config.toml
head_dim = 64
positions = "learned"
beta2 = 0.95
decay_shape = "linear"
Each number is 128 + 32 x the weight over the matrix's rms, rounded and kept within 0 to 255. Layers, rows and columns count from 0. Numbers have three digits each.

# layer 5 MLP up, 1344x384, rms 0.0226, rows 666-715, columns 64-127
139135117150144127119120130125140105126111118136135147121128121135133125130124127126125129117120140113122143119125140134123110127135145109132124139151125124122138103139151121128128157119118133
172133212150111133014127155121221095177192137131137203153141132241117121091089088059062133047141139131130112065085135108143134121085210137150174196149072092068124141066183045188118090056240150
092161079157181186067112125108199114113120158160152082192173043177128167110063052000041134160070090133164102127116170125119128141183165151181069138067118096157067162219195062096134114138153184
125134120137125122119127131131132127132121136121135143123129119130137137114124122117125143126138124118125148125112133118123125132122137119120128136122129133120123117136136122119129124123119125
119141121153117110138103130135146131113119122134151144120136121133147141107112104095130142120117129100116161109127130111111127136149144126125133125146151148142120130116152122112141119110127120
121127124131139124118123137119131099122120125140144141123145118130141139111114136108122140115133134123129144125138146134124117130123131120109136148141125126127121132129136128122116119115125126
112119119149130140114118130147151121136123124133133152123135114131135151125141116132109127126126115106125133094089155145126107102133142126133124146149143135125128117114153112112141145117119124
121137124135128125136124134131140114138122128140136136128132119130124134121121118118126135112129137131110145118120139131124119128134130139130120141132130133129137121140135123114126123120132126
125083118155105099063133125199250128127048146152199143228165123250126129032097125021126084105128105102062191066135128117136095136201222157060039116104102090145119093214168058143133108080143213
062224067175110075146066130173081041066131119151099141187184168156214135077134028096097082170131114087128120106175119126110185126223145058058045192187079085072123121129151045111119122117126049
088183054158212176155124157197147136175177134145110183170222129170079101145180088000083107118166255089088099133078234100170085110228164219205145129187023106133049096027115147108143186054029164
129124124139125129131123143140128115117119122130135142129135127131127131118112125131117120116127132128116141114125128127127111124122129109130121131140144119139134133122126116116120135117130127
124130124148126121128115139123148127143097134130149150131140119137132117120140121095137126104136131128097129118128123128129125120143140118121125135155121122134112135129136118124112140108126130
141147149139141208145123131104199058200118163116182154027089160145106067067159122090185111139153197111098149094098128181078077136155160109102072141236122189103161135140081120163123070134146072
116135127141147103134124123137144123120130129129133127110139110129140137121119132112121127120137131115127141122115139123118110132132128134108139138149126134151121126128141122129134130112128135
116122102144125115120107137125132129118132124128140141127146100146139143126125134124131132124139127110121151129112143130126123129130139111120144139122153136124131129130150119131121137109116124
141168054146097096154091120150117109093157147151114137091164124169127163070107159111169062089150149123098205125000147106141087147140124125025162147096183073193160113183119113091123198076177079
129118116156138117125106145134143124117107134137146131118136126130142141111126132115132118116136155121111133108120146140125126131150154111121115141111148121136124127140125127121124139118147119
132138122141135122115116130134124121141112130128131142123126125128132133117126127122121124124133123113122147124131140125138112128132145125116126138133133127131121144122141126127137136114122123
118132120137145120130131126133126117126146126129135140122134121119143144114114126123119132110120129094122133128127135132120119130138132128120129137146131133125136139123133118115128123122139141
181178110144064073163097113090244098059159133126115174169144146197100188061161071098183056175094125128073159129063211150086107110118147109002157189083080055051169125156112090173123116115133127
169119033203120078050120150125134081157126104153164197205118138096224153114105066118087186149218066055083197119147140095122150065173159179171116146200158152108103154025155057071116056021139066
146173011191174209171090132130217147096099070122187109083200069083107121091116163157159181063148102089133204096076159230124093138064255061100188239255168202116121064122116205000135165141078215
164059168203119127107082125129132147078069121122148166121097069138173143122112144144078153089092197032126175120159100131089027120152104033056113093129138197140107154150180106160110118118101196
124138111144125111118120132135126126128124119140147133118146126149139143102129127130131125127129126121122144118136138133122106130130142109105124136139139129132112126129135116124128115121123127
128129120138140116123132124134138122133131125132128136131130114143116139112124123118130135124138128128125134116124133131124122137133137130124125138125138134124137127125133121115128135113129118
041229131160115103132115135150250124118169146142103144166166069246119121111151094034143088066182132119129124068116209107086157158066145091082096148077153122120135077167169108091125179097165182
175096139255148106153085161135122134151057120168159183146158112115089130111115078095083209088093155041092147120108136135138117131144115085193077116101087104184109149072137078062140143116144163
124136127168128114118112129115124106131138126151140149122128126147142120110137110116124142108135146096104146128129143125097118122123149104123144116146134117127119133115119121110142127084106115
133188003178123153101091137119255093083041088155109186148189087132123068054089153092193107159107255097053168064142142139142052122086110081096109171053169170084132071162151031127143159162128146
117128134139131119130126125135130117124128131128139139132135115131133135125120115119129124124141121121115141126123136123127121123140140120130123134133139137130118129125131126123125124112119122
140158118158123098145122131145148103152110132129165178102151119109140153105130136111125120116141140109096148116120145127118096124137147136113116150126136118109100110114127122122132141120137145
130134116153148125135121126134143122138139132138132146124140117145139137112137126118121145131149115132106143125135163132131121114134144116108113130133135129126123142124128111123124129106120118
129170087151126098129127135165158143056159140149150125165138031131157146120186145198134208000052156046163157059108192080120153128142220129109174141082163130146199056155137201123117112113125188
100050166155116128166132127113134092183185103143160122059085034228137132069039119094176031140127212133081159184021139151125076151090255059073219245188179216083120129078175226207121097084171215
140158089161155146135100128129124129145057129124090153053183132058059111070158077086110115151180110112167202032125073153112114146115148093153100201144146092064135150153161057080109162140180142
147112107165120058048137108185175059112149161135176078204114079155161137055126127125170221093168142047118177092067093028127157154056110164175142184159074136160201088112200094086126165110204211
128157099155135114125121134135138121128123120138155134138130118131132134111130131132131131121116126108119146118137151116119122124134130140125134140124136140121121136126121123115130124118129121
118090153146172141137115135100108146185177096136086117066110083212212157036161109094105161202130099114098180042123130177151076154074172158125088224095025216091093152050117029115140190105131070
130114128147130118129128136116128113120125121137136141112139114136141139126125128125126130122124138106119137133134132139117112126115146125134118140131125136131123126126133111124121133120122128
129124135140134134121116134122130114126129117124141143122130117138131137123135123119124131132136127111122142132123145137132120128133132128120107132141129132140132128129126122121123130116130124
169066160162170113081130136100164145139174122133220191151068000199114098050223175073100191056120203103079102153174222181068109112014147090159150168161106194057108204116185134103130153154157082
119124124141145103115115144132131114132121120144138136130150115127140130109115126117117130123138125117130152118135130126130110125126145106115116155128142125133121138130129113135122120109112140
108127210172104148175137136106112133079115201122211195211152111101125085032127163116102104076141169127147132103113100123159129135125138102202154188157146127175091129186150047084117121130131096
127143095163133119121116144139120104126116126133146143116155116127152150102146110092144130127140143108120170076105145139118129122109161120118103152142116134140120133125128123125119120098103137
125137127149135115128118126130139110114126126126131148136136107128140133124133126122127139122140120125110136123113152138113119129131128124121128131132123138130125137124131123127123135111120141
092191061147158096159107131122134137057048173124107138177203038115082089125122000138085141162158060122169153043089171075086137132147177162076178099089199049187064165118136133080131117162110119
121132118140135123122121149146128133139119132139136144129137121130130142105137123134122126121142126118102146104131118129127121134151142118110130128131138124122120118129124118117124133138138137
136221199137106060143130143146149182201087111128109137067201066159136168164213144127130189130053038097172223051116191065123168160140123181139191126071186093075165084124185075092121119072187064
133099048168104097083117125080102135139130091153185148114132098107176136109097170158132105118107109121135115097070143176177174153169132054092149140054149169133145097147100144093138157134148104
# layer 5 MLP down (transposed), 1344x384, rms 0.0199, rows 666-715, columns 64-127
107141123141124112126142137125125142121143116131128145112135112129120133126116136131142146127135116124116122118141130143122132104112129124130129119150120118161132113128120115135141130120132132
116182095177014117175161136125151124071075178144209024108044087081132147116089194160112176145161230081207142113169130111205122201104203120072035103210136037065194032089136180189169161049077035
151089154097139181041138098136139255103154140132113066063124053072095150180137118079136165069122119232116100094173170115171183085139111155185122088137206180188103078192155159124136161187123201
128123122105127130133127128121126137141119133134128134124136137132131113134127129130135129124125130135130127125130132128124133134125125136125134124134125120128113143139117124141120123131129129
145107118136109127115138129124134125130131109126119119115132119127139110125102133111129128121109133131123106122140143114124147138134093112115140130138131143142109126129122133139136131135127135
134124139124124127109133116130134124131136129126115124111122124129137125124119122138120142126128125129111136126123127135107127118116126135128135120126121148131128144132131138134118124123133134
129138137133123137117117129124118138124149120115116133137130126113113113147110120124157142108112114117137125148120111140136136123112134135125142149123132122133131132110103143141131114132123129
123124131126133118136129126126125121113123133122138131131138141141131122127129134122123136130126131131127134127131127125133129134119131124126123122128129133129133123132132123119126117128132132
102155143152158040178182091050174090031141138151099174095060139198195056097149113121211163126122070140144110061123120138142209207014154175180170098130128054138191082193121180123137128116000123
088078142181101113114172109052106091187113136133087145076121100122240074136070112139144144084175161061132145128183108103142255152110141187132188196135126050103194166069127046117157061114212110
167135036230101231202163118174171160124154099141145082187212209133125080163168107135067124184148206133080014160050139096081147124149145171246111120102139164162056122176140172173169255133141172
121131130129134134126134125123123121135130119128125125129133120138126127125126134125119129117125132126139132116129119121132124132121138122134132132127136127128137120121132128136134116124131123
143135131139129121130144124146128135127121139135130145129127141119139142132110129146134130131109142132131146102123124125122147115144113133135131122147125134129145150122125112137119129126128130
122116093153135193109128197178139134097124169109151167155117142179072089131163109085117076111118153138154099127077084161114157162187109161125054084216040103168139070226140177127143142090080173
128137115131115114134122122133133138146137122113140126150155120120117122116120139128121126120138127131129126132120135126120130121132130137125132120130137130136153143128125148109125122149118137
142125143151123121134141121113108128126117112124125129113138128115112126123136126143132136136127106118113125114138135134132148125135136131116117121144115128128112140121118132128129140133124126
196092207130144105186165144032067114160081140154118155065098046052130175192156120116197142106175125139088150234208092051147148155215059081165088129158023160084160142092112144145148207112070000
132120111108108125112127115117144133124139122131143127129122138139129132131129123164122121124117127152110136128115129116149128122143125143133124146142102130136137127129142122119142121122141133
130141124132120130122119125121131124124130122139111128133142131130127120128127127129140133150131142121128138118122141139115132119131125128126122128127137128116120133131118114124132118120115125
125125122136124122118121126130125118137121135141133133126129139134121130121131129123128125127127132113134124123121135126128121139114125121130133127134137126118128130133113125114133133137127131
145136154113184099131180124118096016079157173210136105072120117042169111097162126180152193172083126079192180101146207148141113093129190077204199136071183102160114172129120164170185190162000131
097047184092136190102146100172050171114160137129112158068136070182121198079189068180065133073094200071100123129091255070160169126115113055000146224071078170213038170208143114146101150076193072
075068112147153210163052157211255016184043201089037138013173162048064095067219007169115151207161111166067159125151223132180082108069255082145114095134185042081165163154089255198135023226019128
159166090158164151131154092119146209150042148160042141127152162061169112179078092150162150127114095185105181133177117197220121135097083075161094093195160122117133107110090120123101184153118110
121128126119126123125141120120133123133129125112123123133140126117117139130123133125134127129129127121132130130113141143120125116138133130133125129131100141119133124129114125112133116132137123
123133134128126131137123139127134123136125139133135134128133137127138143128124131127133138126124118123120134126131132144127129123130126123117131127129139121134117135120117122119126129127133127
098175117194137112170165087127157155148104105188080205119138099056024176096134097145147130155150073066121129176195146196044070147090164093174238091142155227038211169039178135164110159218087174
094177122168166106174167059128169119098113097061204133104179129120106144138127099132107067122119090128176108141121095172109121000164166154140160138096165173138103148130084084131016105095157131
127118113127115125125128136132136128139142158133128128124126090109120132120141127144136119118135147165122129146144106134131126143138130124116136135117103123149151111156127170134129134135138128
130159114150187120133034038210061126152041210162133112106155122063144064096182104135101172180108164125095138160081066151142135165208193086169014119075175112178156200201043116099131085180061187
128126125131133128122129121126127123121127132128130127128129118131129128113127131119127123116133133123130135138122141133131128121143132124119138129133133131111143139125129123131134122116131133
132105131102120131123147097129145136106134114123126150120134136112133096140128155144121135141170128126131143125117118121159108123116114140126125082144120136144104131136117143132135122085126155
132137145131133124125121134140144126135123151140132125128132138122125132107136132117136134126130133137130134124121129136123123136126114127117136105131124129130122121128134131131131141134135115
162132108148120093089133255104153109071146047123132177237153204105125127154150097167153136103089123114158111120111172163121171098132101150033146120105115208146108137134111060100173119094175128
127051114101160139206115166065255118255090117145033138201160091194109255105085140117207162130111148222038126082080099049087110073122079069151093082145151138140124207091218186167141097182160140
142221156134162130138145121059085140154080124052080092129120088135167132151073139143113092181112134172094128100130134087200063188155191046093135095032079092133144129190060106159125132187140177
000206097138177194207137185123152191161087147158093085157052185212105024160174124172112110147099136139056041128067204177137100141129101071174113000140143144063085065161072178255140116113067094
109129128110127145142135124126136136137139119119131120124133145134141147140134121153134134120139126143113136139118115121139132136144124134126113136131118120132128124140139129140116121132137126
150221081185149178103098112249164083094124102151125116182034147190092095128127102171105154151094086164107123123204102134075098078117101171067158215070132100087126194054063088064130168159082174
121117127141119143117133143119135140126129136140136136136129125127133123132138128129128139125131133123125123123141140125133123136141137112126126120129112123128132140123139123125125127123121125
129121125121132119136122125131127126122138122123129127135131118130136129142134127139137125129131128119132120121128124131133131125128135138132124132126126133133124123124135125132129126125116121
081129205038203162065121120086072116101081071143181088139060180134158085127158174178101148182157177135139144184181247065025139094161121066137134152035119058140108159120160003186104051167133063
128116129108126126129115132128117120119140108120123122122134133135123125138115121122125124116124113116134118124129124125126117120135137138118131141141131133116116144138128149125139130123133132
200135105030118194135169090144124223145156173139085185101056136109159125143124148158151159121137106184116220047153142099087167126092085093144146079163083154127139068160154127116144134179101104
124133120137104107129104127119104117100108158134119117153112130142155155122141140176141118129115135133132121139144100136123134129115085139122128148120136109129138129133155125140130128139108122
131133131136125127121141128135121127118130122124118122132140143131115131122133130148140138140124123136131115124121129124124128122134137128116133141127121120125131125136109117138131122120120129
158168141123145102174141176121165218151171148112122125119078098105155132134176116144177173093134152124083126147221154128102181093178156155161056103071169095168192183108181140090119106132107199
119139134138133130131116139112130126123129117130124154139134106131136131128114127124127133136101107116125132126129120115126129131131143132136120134145146116139136142118111114134128124142140126
129229084117135135111202115120149160116229181095059106127046125172202224152175119122153126126147091162094120167145189134129148193127213192049114111088188149149168124067167120176130116174165181
146117109164131118157198118197116135141094173147120093165092104147149149128141121167170123149183139101105153166142103162074183137118138158107072129097126095145133108068156095134136108123097147